Each number is 128 + 32 x the weight over its row's rms, rounded and kept within 0 to 255. Layers, rows and columns count from 0. The size above them is the row's rms in percent of the matrix's.

# layer 2 attention query, 128x128, rms 0.0535, rows 83-95, columns 0-127
size [ 90  94  75  83  98 104  81  72  87  87  79  81  95]
[[158 114 110 129 136 144 185 122  74 176 190 140 171 117  58 144 178 155  84 148 133 138 157 128 147 178 139 103 109 144 100 112 150 118 143  62 142 124 138 124 121 134 138 199 140  67 123 104 140 151 166 149 160 164  75  76  78 121 134 127 166 159 131 162  96 137 142 150  96 180 153 127 111 165 107 100 130  55 132 100  89 107 159 165 143 196 107 150  92 172  87 137 115 114 139 134  91 119 179 138 149 108 123 113 117 148 130 150 195  90 168 134 113 164 183 153 143 176  88 127 146 150 186  56 133 183 127 138]
 [160 145 132 114 198 137 131  98 154 141  99 127 160 123 116 144 131 136  97 153 126 132 162 113  68 120 142 102  88 166  57  81 219 127 149 116 114 102 147 123 169 112  69  96 160  85 158 225 153 126 133 114 129  65 128 167 145 173 145 143 141  83 159  91 132 140 127 177 117 140 135 116  95 125 144 131 117 108 192 123  99 155 205 125 196  91  66 145 126 145 157 160 110 137 153 130 192 139 146  93 164 161 131 108 150 154 136 125  86 165 131 126 120 149  77 104 162 125  85 152  58  96  99 132 159 107 106 113]
 [157 150 212  89  50 175 119 162 126 121  35  95 123 110 167 110 111 114 164 148 128 158  99 123 130  95 132 177 132 125 191 115  94 129 152 126 129  91 146 162 116 135 130  92  96 141 180 106  90 107 118 112 117 140  87 161 201 110 122 123 133 142 149 123 165 156 145 141 131 132 194  85 103 133 136 109 124 189 108 126 147  79  23 122  54 106 154 154 144 116 109 126 163 179 129 170 108 162 151 178 116 173 108 105 105 173  84 122 129 172 113 122 152 108 143 115 128 113 146 136 139 129  88 103 132 177 164 173]
 [122 145  65 165 138 121 117  84 107 120 203 151 143 103 121 144 224 118  70 145  99 161 115 146 127 135 153 153 149 162  79 143 122 121 144 141 119 165 116 133 169 134 122 159 155 108 147 221 110 149 110 114 146 191  94 139  69 128 197 110 130  95 148 146 146 133 109 149 112 158 113 112 137 103 148 164 168 179 163  83  92 160 155 107 164 116 112 131  99 158 171 133 110 129 112 116 153  76 109 152 136  27 157 141 186  99 135 159 106  98  99 137 103 126 134 167 144 200  97  99  58 126 165 106 110 102 140 132]
 [139 137  57 212 118  87 127 101 157 147 147 146 147 122 138 107 160 128 142 127 182 135 144 151 123 190 150 144 125 105 126 124 131 109 139  91 163 149 149 113 101 108 161  81 156 142 125 189 174  93 120 135 158 106 156 137  56 168 116 124 139  97 155 160  88  86  86 163 125 176  97 173 183 156 127 134 112  93 114 137 172 180 126 112 107 141 127 111 169 113 147 134 139 143  47 147 153 101  96 146 132 136 163 163 166 109 163  71  90 102  69 199 102 121 117 157 129  56 140  95 142 141 131 179 171  79 126 194]
 [110 125  50 159 195  93 105 113 114 143 207 173 132 115  73 132 142 165  97  92 104 148 146 123 120 157 138 107 130 182  88 139 126 113 108 133 163 143 140 107 152 134 135 162 185  96  99 191 161  76 124 139  88 142 121 167  65 123 104  97 174  98 141  66  71  97 117 132  76 102  98  81 153 110 133 134 115  57 215 113 106 137 154 170 158 135  93 136 134 135  94 108  62 122 121  88 187 114 125 139 161  85 123 104 172  95  96 146 147 100 170 188 125  99 103 106 137 128  95 102 144 122 132 131 108 110 134 132]
 [143  90 124 166 120 120 113 105 188  31  96  94 172 104 168 157 205 117 149 146 106 150 133 119 116 125  80 121  82 112 121 135 100  98  81 160 141 106 178  45 122  79 109 127  89 114 160 173 182 139  38 127 200 120 162 142 153 103 116 122  96 127 176  71 134 130  76 148 102 130 123 132 124  91 143 146 168 173 109  65 111 105 102 112 156  99 120 131 143  98 134 132 130 103  88 107 141 167  73 129 104 102 112  95  99 151 156 134  69 181 125 150 128 106 103 173 134  98 151 141 100 118 119 132 122 165  92 141]
 [182 123 156  84 145 183 135 156 155 126  41 102  60 109 194 119 117 109 217 137 151  82 108 156  84 137 130 140 120 112 163 149  58 130  80 145 136 130 134 166  82 156  77  84 130 159 165 117 104 143 140  96 124 114 129 117 190 180 122 156  62 108 131 157 125 147 139 159 143 154 194 181 130 150 100 127 120 134 143 110 101 120 111 105  86 101 157 127 103  64 129  80 130 130 107 106  93 193  88 153 165 111 102 125  94 130 150  96 123 137 118  73 152 178 134 131 104 107 115  95  77 157  90 109 137 126 150 159]
 [127  94 127 171 128 134 152 142 160  62  53 141 120 171 133 184 142 199 161 125 134 169 127 108 118 148  94 194 142 102 135 134 142 110 179 153 107 166 115 124 170 101 139 148  99 162 133  92 131 118 102 112 129 137 150 160 152 100 158 142 137 105 142 100 211 173 142 169 149 107  84  84 104 149 122 106 159 146 150 100  92 124 127  71  71 116 146 148 147 116 132 131 123 130 109 124 146 210 102 142  64 118 127 150 146 136  65 178 137 150  95 106 218  91 181 143  58  99 162 146 132  97  77 132  94 137  90 129]
 [139 195 168  91 140 114 107 148 156 161  75 149 150  83 112  98  87 160 129 165  91 114 146 112 112 143 153 144 133 140 142 107 146 154  94 103 138 145 134 157 161 152  72 160 152 140 130 110  90 106 107  95  67 181  92 193 150  88 160 158 159 113 126  92 200 160 113 118  94 127 170  50  62 145 161 119 131  87 196 143  89 118  93 150 165 132  91 144 192 117 135 131  79  72  91 102 182 132  93 187 160  96 125 125 117 192 148 128 154 137 145 111  89 157 124  74 150 141  88 131 104 121 122 129 119 168 147 129]
 [134 175 103 165 155 110  91 146 143 151 177 149  65 143 149  88 167  85  97 108 107  80 120 132 161 155 140  91 190 136  95 182 150 123 114 131 111 175  86 117 127 101 156  77 147 106 133 191  95 112 151 136 120 139 125 215  83 146 138 139  70 154  99 108 129 108 161 159 107 111 106 171  68  71 120 107 186 125 146 125 153 102 169 118 162 127 132 153 128 112 123 138 108 144 123  95 151 144 124 156 155 133 127 147 166  73 131 152  55  97 118 131 141 113  85 153 101 142 121  74 111  46 142 111  50  80 136  68]
 [147 148 178 114 162 101 152  99 179  90 101 106  87 100 198 161 124 171 140 155 139  91 141 134 142  95 158 136 119 132 124 131 114 120 147 145 164 149 126 222 171 105 110 111 165 139 114  97  96 146 150  92  85 101 113 149 147 128 183 119 153 129  66  51 194 163 150 158 106 125 143 122  60 129  94 142 170 124 144 185 100 106 158 108 190 132  96 123 140 135 185 103  92 167 148  97  88 140 101 151 160  77 128 170 107 169 107 155  98 174 117 134 139  88 127 188  95 109 100 102  91 114  85 110  72 112 134  91]
 [114 117 183 113  80 155 119 152  69 135 126 107 207  69  92 104 100 161 117 107  88 160 145 130 148 110  94 104 124 169 157 108 147 138 142 100 104 102  82 167 125 162  85 182 103 150 153  76 139 153 141 118  63 168 121  94 174 148 112 145 148 171 160 202 102 117 125 109 168 142 145 100 150 108 153 101  99  97 107 146 115 120 122 140 122 164 149 120  88 131 105 167 127 101 222 136 110 174 153  97 118 175 106  80 112 134 124 107 187  92 155 125 109 131 165 120 165 173 132 193 138 188 116  63 143 180 115 150]]
# layer 2 attention key, 128x128, rms 0.0534, rows 83-95, columns 0-127
size [ 88  91  74  73  91 115  71  77  77  73  77  82  98]
[[114 150 106 121 218 115 127 107 115 142 167 132 154 128 107 105 198 142  82 168 113  63 171 180 173 160 127  75 103 126 113 160 132 153 139  73 176 119 107 138 121 157 128 161 149 127 178 155 181 119 127 125 155 133 126 131  33 129 176 146 124  99  98 148 117  65 127 153  59 167  49 105 147 186 108 162 125  50 128 128 135 173 151 115 135 155 150 154 141 135 129 177 142 135 149 108  49 112 119 100 142  79 165 147 155 132 120 111 106 104 134 154 138 119 132 117 128 134  71  93 113  92  84 138 102 104 135 150]
 [ 85 160  86 141 135  98 123 161 178 119 158 121  97 152 117 153  93 160  80 155 122  77 151 156 103 138 104 214 149 183 175 101 152 126 130 130 169  90 174 196 148 138 162 127 135 135 146 135 134 101 167 162 125 165 128 131 134  61 165 113 111 160 124 145  83 102  61 110 159 139 111 153 133 107 135 188 167 168 150  86 150 128 197 109 140  93 133 137 159  91 119  94 189 107 132 172 117 121 105 123 108  88 182 179 140 101 144 162  83 142 123  93 123 107  73 212 143 121 154  93  80 116 133 110 119 147  95  82]
 [147  62 181  97 127 159 135 172  91 100 153 141 115 144 124 161 126 142  59 141  98 149 122 126 127 119  92  97 145 142 154 143 154 137 107 120 114  40 159  78 108 142  88 191 133  92  80  95 112 151 134 141  88 196  97  70 156 157 142 119 122 215 156 173 149 101 134  92 143 120 125  97 100 117 114  98 136 100 111 135 118 146  91 156 120 111 157 118  32 113  65 161 188 130 131 126 111 129 109 145 139 157  60 136  95 145 157 154 161 136 115  84 143 117 145 161 132 192 104 171 178 111 157  95 132 168  98 114]
 [171 172 103 162 112 133 131 107 126 145 132  81 114 170 185 175 197 145 104 110 136 148 124 123 115 182 155 201 183 112 121 129 164 147 116 123 145 149 156 135 111 149 169 162 176 148 137 154 131 131 163 156 176 163 178 148 134  93 161  67 137 147 160  93  99 162 135 168 116 148 109 117 174 144  83 150 147 197 111  91 126 116 149  68 154 141 127 158 171 100 172  89 167 126  81 146 124 141 144 150  75 102 135 204 146 126 131 150 100 169 121 142 181 119 139 185 144 144  72  62 157 148 106 142 144  68 125  84]
 [137  96 150 175 164 134 103  92 188 139 116  97  48 150 133 117 101 136 196 131 155  78  81 143  97 149 155 136 153  95 149 177  55 123 126 228 106 148 141 152 108 115 112  91 123 149 168 155 147  94 102  90 128 113 163 162 156 141  68 113  67 106 113  91 141 166 147 107 154 140 125 107 126 177 157 122 147 172 136  81 135 103 122  72 162 121  88 144 158  83 175  74 164 159  94 175 128 125  80 135 127 139 146 139 153 105 130 142  79 126  98 122 139 110  99 113 110  76 135 108 121 127  95 212  99 101 158 118]
 [ 98 131  96 146 160 111 111  82 181  79 133 150  94 147 162 116 202 160 128 169 155  93 146 144 137 179 145 150 141 159 147 155 140 159 110 124 144 185 112 142 162 159 171 110 153 156 105 162 137  79 118 114 151 160 116 184 117 130 134  64 112  76 147  43  92 114 135 170 135 163  99 179 163 137 152 130 156 156 138  93  92 153 111 120 164 114 159  73 181 127 154  80 152 142  77 181 154 106  47 121 128 108 136 171 175 108 133 125  84 129 146 112  82  87  97 132 153 100 129  68 120 111  88 181  99  89 123 145]
 [128 142 160 140  74 114 170 151 115 187  74 127 111 109 188 116  86 167 106 167 123 136 131  96 136 108 126 150  83 125 135 133  93 129 106 171 132 153 122  93  63 199 152 114 141  83 129  92 108 108 107 146  74  97  72  87 150 127 125  94 135 115 194 118 106 146 214 158 134  93 122 138 107 146 112 158  72 148  70 130 158 145 125  96  84 145 112 161 197 115 121 118 168 125 116  74 128 211 138 168 107 136 113 125 123 159 174 143 174 138 181 126 163 135 125 129 105 176 113 166 175 101  62 146 145 162 160 123]
 [145 173 167  87 113 179 110 131  84  95  67  79 157 193 106 161 112 102  92 120  44 173 129 123  69  67 126 132 109 145 153  69 100 173 164 143 127 116 155 103 141 112 144 164 132 164  98  92 101 168 139 142 137 121 117 116 179 139 137 132 129 116 135  89 212 145 169  98 102  94 109  66 131 131 173 113 125 186 124 121 151 160 113 153  90  59 146 153  56  68  92 137  97 122 122 135 113  83 147 119  75 121 111 123  69 122 131 165 180  77 156 112 131 139 175  89 126 126 140 110 137 135 135 122 138 138 130 133]
 [144 156 138  59  69 120 147 148  70 145  96 118 114 139 131  88  94  98 156 194 121 174 131  55 145  80 130 131 176 110 118  66  90 147 127  81 134 108 106 111 122 168  76 156 103 160 173 130 115 153 118 134 108  56 101  92 160 130  96 116 126 104  73 152 130 160 168 150 189  93 114 120 123 103  88  82 116 181 105 125 164 141  87 136 139 126 193 168  86 141 152 119 178 124 135 148 114 119 131 142  77 137 120  97 152 106  90 153 160  96 149  75 103 139 132 110 151 128 147 164  98 104 161  59 104 202 135 163]
 [ 90 133 105 123 133  88 118 125 164 173 137 130 108 181  74 127 166 200  93 132  88 101 112 164 127 142  65 102 143 139 150  86 169 123 100  91 128  69 191 121 148 157 169 115 140 118  80 146 145 107 107 136 150 170 139 119 143 111 131 100 204 142 146 150 105  87  77 125 116 134 102 115 166 122  93 100 125 128  90  80 197  99 157 119 117 143 170 109 173 127 100 100 239 115 104 122 104 114 101 111 114 110  78 173 114 101 138 117 125 112 127  53 159 153  79 129 108 169 176  92 122  83 116  97  93 159  91 105]
 [135 161 119 167 125 116 132 114 181 155 112 160  82 126 132 122  99 159 123 140 179  96  67 112 135  90  87 147 102 125 151 172 125 153 157 116  95  80 150 164 107 128  67 125  96  89 158 119 119 119 107 134 114 132 148 156 168 130 138 107  90  85  92 122 175 137  89 110 140 158 169 121 157 156  93  95  96  83  86 133 143  92 128  80 169 116  91 150 170 169 161 167 183 186  92 111 100 165  93 166 113 143 141 138  98 136 150  80  43 184  76 100 138 158  99 184  94 158 170  97 122 133  94 188 112  93  83  70]
 [154 125 161  38  83  87 123 142 159 129  93 102 162 130 146 151 103  86  65 127 122 191  98  79 133 134 111 104  84 105 110 107 130 104 113 118 141  85 199 117 112 115 149 161  98 142 161 174 107 182 150 140 113 101 113 154 167 100 137 152 119 176  90 139 154 152 129 129 122 106 139 140 106  53  62 137  90 156 119 130 127 130 132 182  81 156 139 155  87 121 134 160 160 126 114  65  82  86 140 156 126 145  55 133 148 150 121 134  71 153  97  75 131 122  53 201  89 156 132 105 111 132 127 103 112 135 122  67]
 [ 58  91  56 135 207 144 110 108  93 120 202 166 127 144  84 144  93 139 122  92 107 122 162 140 137 160 106  90 126 175 110 162 138 144  83 103 112 147 106 144 139 159 136 164 166 121  75 136 138  64 109 133  83 173 145 141  83 173 121 106 175 103 123 138  86  91 137  56 135 153 126 127 203 133 166 150 130  74 135 131 101 156 124 178 168 149 135  94 162 128 146  84 134 102 121 163 117 118 127  70 165 157 129  82 100  98  87  93 161 132 160 128  87 108  87  89 143 138 154 101 141 158 157  73 112  92  93 160]]
# layer 2 attention value, 128x128, rms 0.0543, rows 64-77, columns 0-127
size [126 122 120 137 131 142  99 123 147 124  95 145 141 125]
[[131 129 114 185 131 126 139 149 234 137 117  68  97  90 160 183  73  80  92 156  98 162 162  88 184 208 117 179 149 135 115  73 117 142 164  92 117  98  97  94  71 128 105 148 158 112 153 105 138 164  94  88 132 113 169  65 105 157 154 111 129 149 157 134 188 162 141 112 134  96  93 140 120 105  69 144 143 169 125 153  99 164 100 142 175  85 116 163 114 142 104 130 128  71 185 127 146 131 142  82  75 116  96 147 109 141 117 150 157 107 123 126 150 129  93 136 160 180 112 140 161 167 121 130 137 115 135  82]
 [109 138 176 137 132 134 112 164 132  72 140 142 151  95 158 124  73 113  45 183 117 128 127 172 185 131 130 152 127  93 125 132 111 131 123 117 124 122 138 116 112 151 122 138 152 128 107 141 114 111 122  57 132 111 160 160 112 168  90 124  56 104 114  63 156  90 161 121 105 125 148 133 163  68 128  93  90 148 105 145 122 149 118 141 148 124 184  98  84  97 114 117  82 117 180 154 151 117 168  80 144  86 196 105  83 191 140 152 204 129 103 193 147 158 131  98  67  88 133  67 169 144 179 151  70 116 131 135]
 [ 78 166 134 159 147 169 174 167 201  84 132 123 107 138 121 120 131 133  90  83 133 143 137  91  90 124 155  93 156 106 141 129 118 134 148 102 102 151  65 139  75 166 111 142 167  70 129 108 148  82 226 111  88 124 122 155 100  89 136 144 139  91 127  98 183 102 124 193 159 102 173 194  84 102 122 108 124 148  80 130  99 133 144  89 166 210  86 102 152 186 133 147 128 180 118 120  71 138 114 141 158 167 116 100 112  99 163 112  70 115 123  96 118 180 137 128 115 116  97 117 130 166  96 135 109 155  85 127]
 [110 146 115 148 132 147 119 114 222 146 172 125  48 128 121 155 150 172 113 117  65 148 149  28 184 130 139 153  88 122 160 125 114 119 120 118 128 144 110 107  77 145 143 175 206 105 149 192 115 138 104  73 121 107 142 127 122 109 165 120 148 133 110 118 171 156 147 179  86 122 145 155 100  48  63 184 172 167 119 137 114 141  99 157 137  82 103 116 108 156  77 151 123 149 161 176 123 172 151  96 104 148 128  98 140 147  82  96 116  95 175 122 123 120 132 141  84 132 139 166 172 136 152 126  85 142 117  96]
 [ 62 186  74  93  94 170 110 143 141 141 138  75 145 157  78 101 167 226 124 131 132 163 108 100  95 125 147  88 115 134 154 116 141 155  86 131  99 153 164 168 178 144 125  92 190 182 100 185 157 114 171 145 110 194 139 139 122 123 129  93 187  76 153 149 124  77 166 151 132 130 164 105  92 148 113 118 117 137 114 118 147  99 162 143 114 119  85  78 151 123  70  90 161 111 155  58 126 135  60 122 155 134 118 163  95 138 155 106 107 132 148  59 111 137 144 124 149 159 167 145 136 108  97 144 107 155 163 153]
 [ 78 150 174  93  95 110 115 133 134 132 101 113 160 185  99 136 147 153 101  94 167 150  71 156  79  68 130 130 164 164 151  91 134  92 150 129 116 118 118 142 110 159 141 106  75 154 116 167 134 110 143 143 122 194 154  93  95  75 133  93 172 131 105 116 171 121 106 159 160 144 108 188 131  91  99  94 111 128 214 104  74 154 188 161 167 112 155 104 176 137 152  92 142 118 138  49 120 113  85 150 169 153 156 101 102  76 131  88 101 195 178 105 150 145 122 168 169 109  92 172 117 103 123 115 135 122 174 131]
 [121 109  85 100 140 104 164  81 103 117  75  52 145  62 113 159 135 148 143 145 161 104 116 138  91 180 179 170 146 147 102  92 106 151 116 176 103 167  68 174 163 130 130 126 102 174  95 152 121 146 162 187 127 143 125  94 121 118  93 130 105 189 160 152 120 122  84  79 122 132 168  94 146 165 191 129 141 187 177  94 141 151 101 128 123 140 135 134 147 144 125  92 223 123 135 109 159 124  76 126 167  91  91 126  89 193 136 140 117 130 125 188  70 141  97 115 109 172  90 146 145 113 152 144 172  96 145 119]
 [105 120 113 181 158 138 124 116 121 117 110  71 108 131 128 173 152 112 181 155 162 137 148  86 136 156 164 105 196 151 143 113 131 143 102 126 154 132 126 122 136  33  99 176 115 147 178 181 119 119 163 140 166 120  49 100 132 123 123 134 104 105 109 118 109 107 152 185 175  98 130  86 129 138 108 203 111 122 134 149  96 113  58 100 108 119  99 147 118 148 134  82 151  84 128 114  88 170 162 172 121 162 104 117 152  60  59 107 129 133 184 131  92 136 107 137 192 101  86 178 147  96  88 145 182 113 127 181]
 [ 98 175 122 159  92 117 115 110  65 105 173 138 141 143 127 135 177 145 138 186 153  73 102 101 186 116 123  98  74 148 159 107 128  82  63 107 166 148 133 159 163 193 141  79 131 142 154 177 125 123 169 137 160 155 172 124 217 115 123  99 134 112 110 106 202 124 138 153 135 139 136 116 147 112 110  63 134 186 130 116 140 136 196 141  97  84 133 100  55 116 103 105 106 166 157 108 118 138 145 125 125 141 156 123 153 146  99 100 209 179 151 150 131  90 137 140  98 122  79  82 147  92 138 106  81 140 156  99]
 [150  74 188  93 155 149 125 120 132 146 138 172 111 160 147  98 113  97 172 144 150 121 139 156 105 102 127  99 127 165  96 182 138 138 170 155 156  95  82 141 107 153 125  98  91 107  88  81 108 130  89 129 132  92 145 176 190  89  38 191 142 139 198 108 105 155 133  86 106 116  88 151 142 111 127 119 116 123 112 122 176 157 149 168 175 173 115 132 104 179 130 131  87 115  98 135 136  88 129 116 211 114 151 160 107 159  92 146  83  96 113 200 135 115 165  76  94 117 103  80 117 171 116 114 175 149 119  73]
 [167 103 103 130 146  76 203 164 138 121 118 106 131  33 149 109 131  54 148  95 140 100 125 131 181 146  90 183 107 139 111 151 146 147 150 122 110  97 114 168 143 114 121 136  87  91 115  31  89  77 105 213 141  78 109 103 129 146  89 125 125 175 126 123  96 117 108  79 155  68  79 124 176 173 116 148 130  97 185 150 103 115 163 119 152 165 164 150 118 124 190 136 128 160 113 155 126  93  93 168 143 124 127 150 155 104 100 133 161  91 123 211 144 137  89 138 126 150 102 113 103 133 111 152 158 123 130 139]
 [136 130 137 199 209 123 176 180 168 141  89 103  79 134  84 118 134  74  82 172 168  97 158 153 137 141 112 114 146 103 104 137 132 172 137 120 150 127 168 104 128 151 110  75 134 164  98  51 115 157  76 138 109 118 110 169 169 177 154 111  72 174 139 133  66 113 125 103 132 131  95  89 124 145 221 117  69  80 125 130 154 154 102 138 104 130 140 117  94 150 113 141 114 142 114 151 146  94 176 129  53  93 140 159 117 124 148 137 157 136  97 192 142 127  66 129 135 156 136  95 115 100  87 142 168 136 115 166]
 [122 107  84 126 146 172  81 169  73 156 107 123 183 116 137 143 165 165 139 121 140 120 123 192 189 161  91  90  99 135 144  96 148 100 103 135  93  83 124 146 102  55  87 166 113 101 122 135 102  96  62 113 136 121 103 157 102  88 144 154 145 132 116 138  86 181 164 111 114 147 162 100 165 174 106 166 136 232 148 152 117 134 121 127 108 141 122 125 147 103 104 102 107 114 138 117  99 156 186 179 109 101 169  92  92 103 135 125 112  63 156 155  93 134 213 110 129 115 131 110 162 127 121 134 143 116 197  55]
 [ 79 190 109 180 163  94 128 137 141 159 121 163 129 167  76 164 129 155 147 152 152 100 151  81 135 127 129 148 144 133 166  53 124 185  88  96 164 186  98  78 112 130 111  75 151 115 190 181 193 161 125 156 129 122 118  94 108 112 132 110 114  91 153 169 118 154 115 172 149 135 111 114 138 150  32 134 132  71 118 140  85 117 106  99  69 120 114 120 124 194  86  97 164 148 133 160 112 141 125 138 121 149  79 178 116 106 100  87 211 127 185 113 133 116 107 132 124 150 124 143  74 120 104 137 118 122  99 167]]
# layer 2 attention output (transposed), 128x128, rms 0.0669, rows 64-77, columns 0-127
size [113 110 127 112 126 111 118 122 130 134 105 141 131 119]
[[129  99 144  79  95 123 113 179 118 190 149 126 123 135 103  53  42 122 178 138 194  79 130 118 104 100 160  67 136 148 124 138 135 175 104 149 142 126 180 144 119 110 164 137  76  99 128 118 130  94 150 169 108 104 132 164 141 156  92 155 154 143  77 172  83  99 127  96 148 102 143 114 102 170 216 102 142 107 120 140 140  78  84 141  87 161 149 153 187  84 131 109 167 184 103 142 123 105 137 145 175 147 120  71 160 164 114 109 143 139 173 111 128 118  89  93  97  61 124 137 166  78 152 137 131 162 138 131]
 [140 102 105 166 113  95 135  90 146 141 144 147 124  96  68  93 161 110 212 122 188 175 151 103 116 139 151 121 137 132  96 127 138 153 130 127 145 128 155 155 135 116 114 175  98 115 130  90 152  91  56 165 144 139 151 120 118 125 155 164 228  88 142 159 140 141 102 132  43 136 130  49 156 134 147 131 187 116 123 135 139 114  93 131 131 116  91 137 184 107 115 134 147 162  78  34 139 140  90 141 155 113  63  97 176  77 111 126  92 148 106 125 153  90 101 115 157 143 179 182 115  90  99 109 163 150 129 148]
 [180  92 120  98 126 105  86  74  94 176 102 116 130 151  72 138 148  83 128 179 124  92 184 128 153 144 145 164 120 111 159 114 139 125  93  96 160 143 231 129 132 117 193 158  67 156 132 122 121  79 119 120 175 172 120  82 143 162 120 132  73 134 114 120 175 147 102 114  76 100 187 111 174 154 135 138 139 107 111 117 124 167  78 167 110  67 142  61  98 124 101 144 138  67 148 149 131 101 106 121 123 100 147 176 158 120 134 165 136 109 157 136 106 154 170  80 184 127  98 187 111 120  95 107 134  93 142 167]
 [129  98 126 120 167 103 106  97  77 186 129  85 145 144  98  61 102  83 144 203 169 104 118 183 113 155 185 116 136 135  77  85 166 157 169 131 128  99 139 183 111 139 111  79  92 106 116 100 169  78 151 154 117  84 124 101 144 123  81 117 160 105  96  99  86 185 103 101 148 124 124 137 156 225 150  77 117 121 104 149 153  64 153 160 144 156 133 102 163 137 151  50 150 149 132 142 108  61 185  88 121 175 132 108 146 134 132 163 139 167 118 127 135 125 101 124 168 118 111 132 153 130 137 179 145 150 102 128]
 [147 121 119 173 138 123 181  95 124 116 172 191  96 145 127 166  89  91  81 138 147  91 127 162 175 115 143 144 140  33 120 140 161  95 145 115 119 105 127 131 138 167 185 155  72 115 149 102 151 146 129 139 150 114 155 101  89 165  82 148 112 183  88 164 126 127  88 121 145 108 113 139 217 142  81 140  93  60 100 157 191 175 132 108 132  94 133 149 112 166 135 178 155 149 141 125 103 103 211  60 119 145 142 100 132  56 116  86  92 131  88 151 146 131 117 130  90  96 113 135 150 133 151  71 142  99 117 131]
 [ 67 117  40 122  89 128 157 135 112 106 186 102  77 148 121 164 142 147 145 131 131 123 157 138 169 190 124 144  81 116 128 196  58 115 114 140 183 122 185  68 110  83 156 133 115 126 103 105 165 166 118 131 162 105 147 117 102 150 110 131  67 141 156 153  68 120 139 153 175 105 151 109 107 195 119 161 133 110  58 114 113 125  79 135 160 110 145 108 144 127 108 138 133 141 104 159  83 164 127  93 133 128 116 156 129 171 138 193 128 152  80 189 143 114 154 133  80 154 171  69 135 176  97  97 129  91 103 156]
 [152 144 128 169 148 139  98 132 120  95 129 207  64 127 111  77 191 145 140 126  81 138 173 121 158 141  67 134 181 149 120 142 158 105 156 107 123 105 140 147 110 109 149 158 146 118 154 160 106 155 184 122 137 107 115 140 122 162 180  72 145 123  71 113  88 136 201 210 122 161 101 113 117 116 137 163 103 102 125 117 154 126 134 137  93 130 139  87 140  59 146 201  46 101 133 139 144 153 144 161 108 157 110 174 115 123  64 161  87 131 107  68 109  89 179 153 110 110 146 111 101 124 128  78  88 147  87  97]
 [172 132 130  59 114  83 112 162 226 158 100 151 110 109 121  75 174 117 183 120 114  88 118 171 128 105 142 149 105  85 140  87 115 115 132 130 110 122 167 113 110 137 179  40 106 135 168 108 102 155  92 112 122 157 158 127 156 177 160 131 119 134 141 112 126 122  89 103 135 161 193 167 101 133 129 143 136 110 117 157 189 192 121 120 169 126 127  83 169 117 145 164  91 142 118 106 185 118 106 109 134  87 175 185 105 184 126 122  72  84 107 112 117 136 147 115  81 104 178 128 105 140 143  99  65 115 151  69]
 [124 116 161 145 119 129 125  94 163 107  37  94 113 161 157 120 133 141 157 133 123 159 107 180 101 106  89 138 104 128  51 139 169 130 167 146  99  62 129  74  89  71 116 128 126 120 107 120 158 140 106 124 139  94 125 139  89 149 151 125 156 140 157 145  81  88 121 140 110 138 147 125 110 121 133 122 134 149  66  93 165  88 124  95 103 155  88 151 173 135 165 124 175 141  84 180 138 152  95 102 111 219 106 117 116 156 132 166  67 139 107 122 156 130  82 135 188  71 200 180 142 149 118 189 193 135 129 173]
 [171 188 111 175 126 140 122  84  74 111  93 119 151 102 127  85 121 100  99 170  76 118 146 132 119  94  92 185 115 111 123 138 171 131 100  99 116 155 130 118 124 127 133 125 153 115 157 191 142 111 201  96 116 196  97 170 108 171 140  94  97  90 123 156 140 152 153 153 105 111 135 120  95 156 164 101 184 155 138  75  53 194 109 114 136  92 148 145 164  98 133 127 126  81 125  51 141 171  79 117 118 108 120 112 174  89  93 172 174 149  96 134  80 185 113 121 171 155 127 123 117 101 145 132  86 122 152 198]
 [109 120  93 156 173 127  90 100  97 139  84 124 165 178 111 110 143 192 164 100 119 172 180 134  74 128 208  74 130 141 117 109 129 108 107 147 162 129 148  72 163 154 100  78 197 156 133 182 138 127  77  74  80 151 125 120  59 143 151 151 158  78 117 100 147 127 107 124 131 158 146 107  95 104 178 115 118 167 150  53 153 100 110 127 108 145  96  53 183 157 128 121  95 102 135 171 151 155 108 152 128 133 181 129 141 137 110 171 152 120 131 101 119 130 173  43 109  86 150 132 136 145 146 143 104 111 123 153]
 [138 112 112 122 101  70 140  64 125 105 157 141 210 132 102 125 119 126 110  82 106 140  98 137 151  82 131 166 142 143 104 167  97 159 169 212 133 129 144 135 130 106 127 180 142 142 103 183 136 123 132 157 107 146 135 162 106 102 128 157 130 124 126 184 213 151 133  65  96  51 161 156 107 108  77  86 180 148 161  89  75 129 169 128 151 139 162 156 131  98 174 125 173 131 103  60  96 127  86 155 152  77 117 142 148 113  92 180 143  82 147 129 133 126  73 127 127 134 139 134 157 134 142  80  74 101 144  81]
 [ 76 120 151 114 129 123 169 136 173 104 134 110 110 164 149 162  93 172 107 155 167 111 102 118 144  74 130 154  65 102  81 154 104 110 102 164 132 112 138 142 204 170 178  94 159 124 141  99 130 122 165 144 114 123 126 162 174 144 121 146 152 140 123  61 205 135 128 127 126  66 145  87  65 120 115 159 104   0 129 174 131 118 120 131 189  79 110 164 126 128 126 149  98 137 147  92 130 168 125  82 156 144 126 124  97 127  98 153  83 160 127 178 204  96  93 147 100 104 130 145 109 142 144 104  96 125 113 152]
 [130 139  85 110  93  92 128 101  80 161 208 106 121 157 169 101 137  49 117 120 152 113 129 204 120  96 164 109 144 138  71 145 135 122 157 100 129  96 155 121 123 161 114  99 215 108  89  96 129 103 108  82 103 119 132  95 112 192 158 124 130 154 126 161 118  57 127  85 149 108 148 182 121 107 115 133 100 158 104 135 164 126 128 158 157 171 118 113 104  96 150 147 141  95 174 123  96 137 125 166 109 146 195 132 119 152 138 141 116 102  98 128  48 153 109 160 207  84 102  94 168 150 155 109 182  90 154 170]]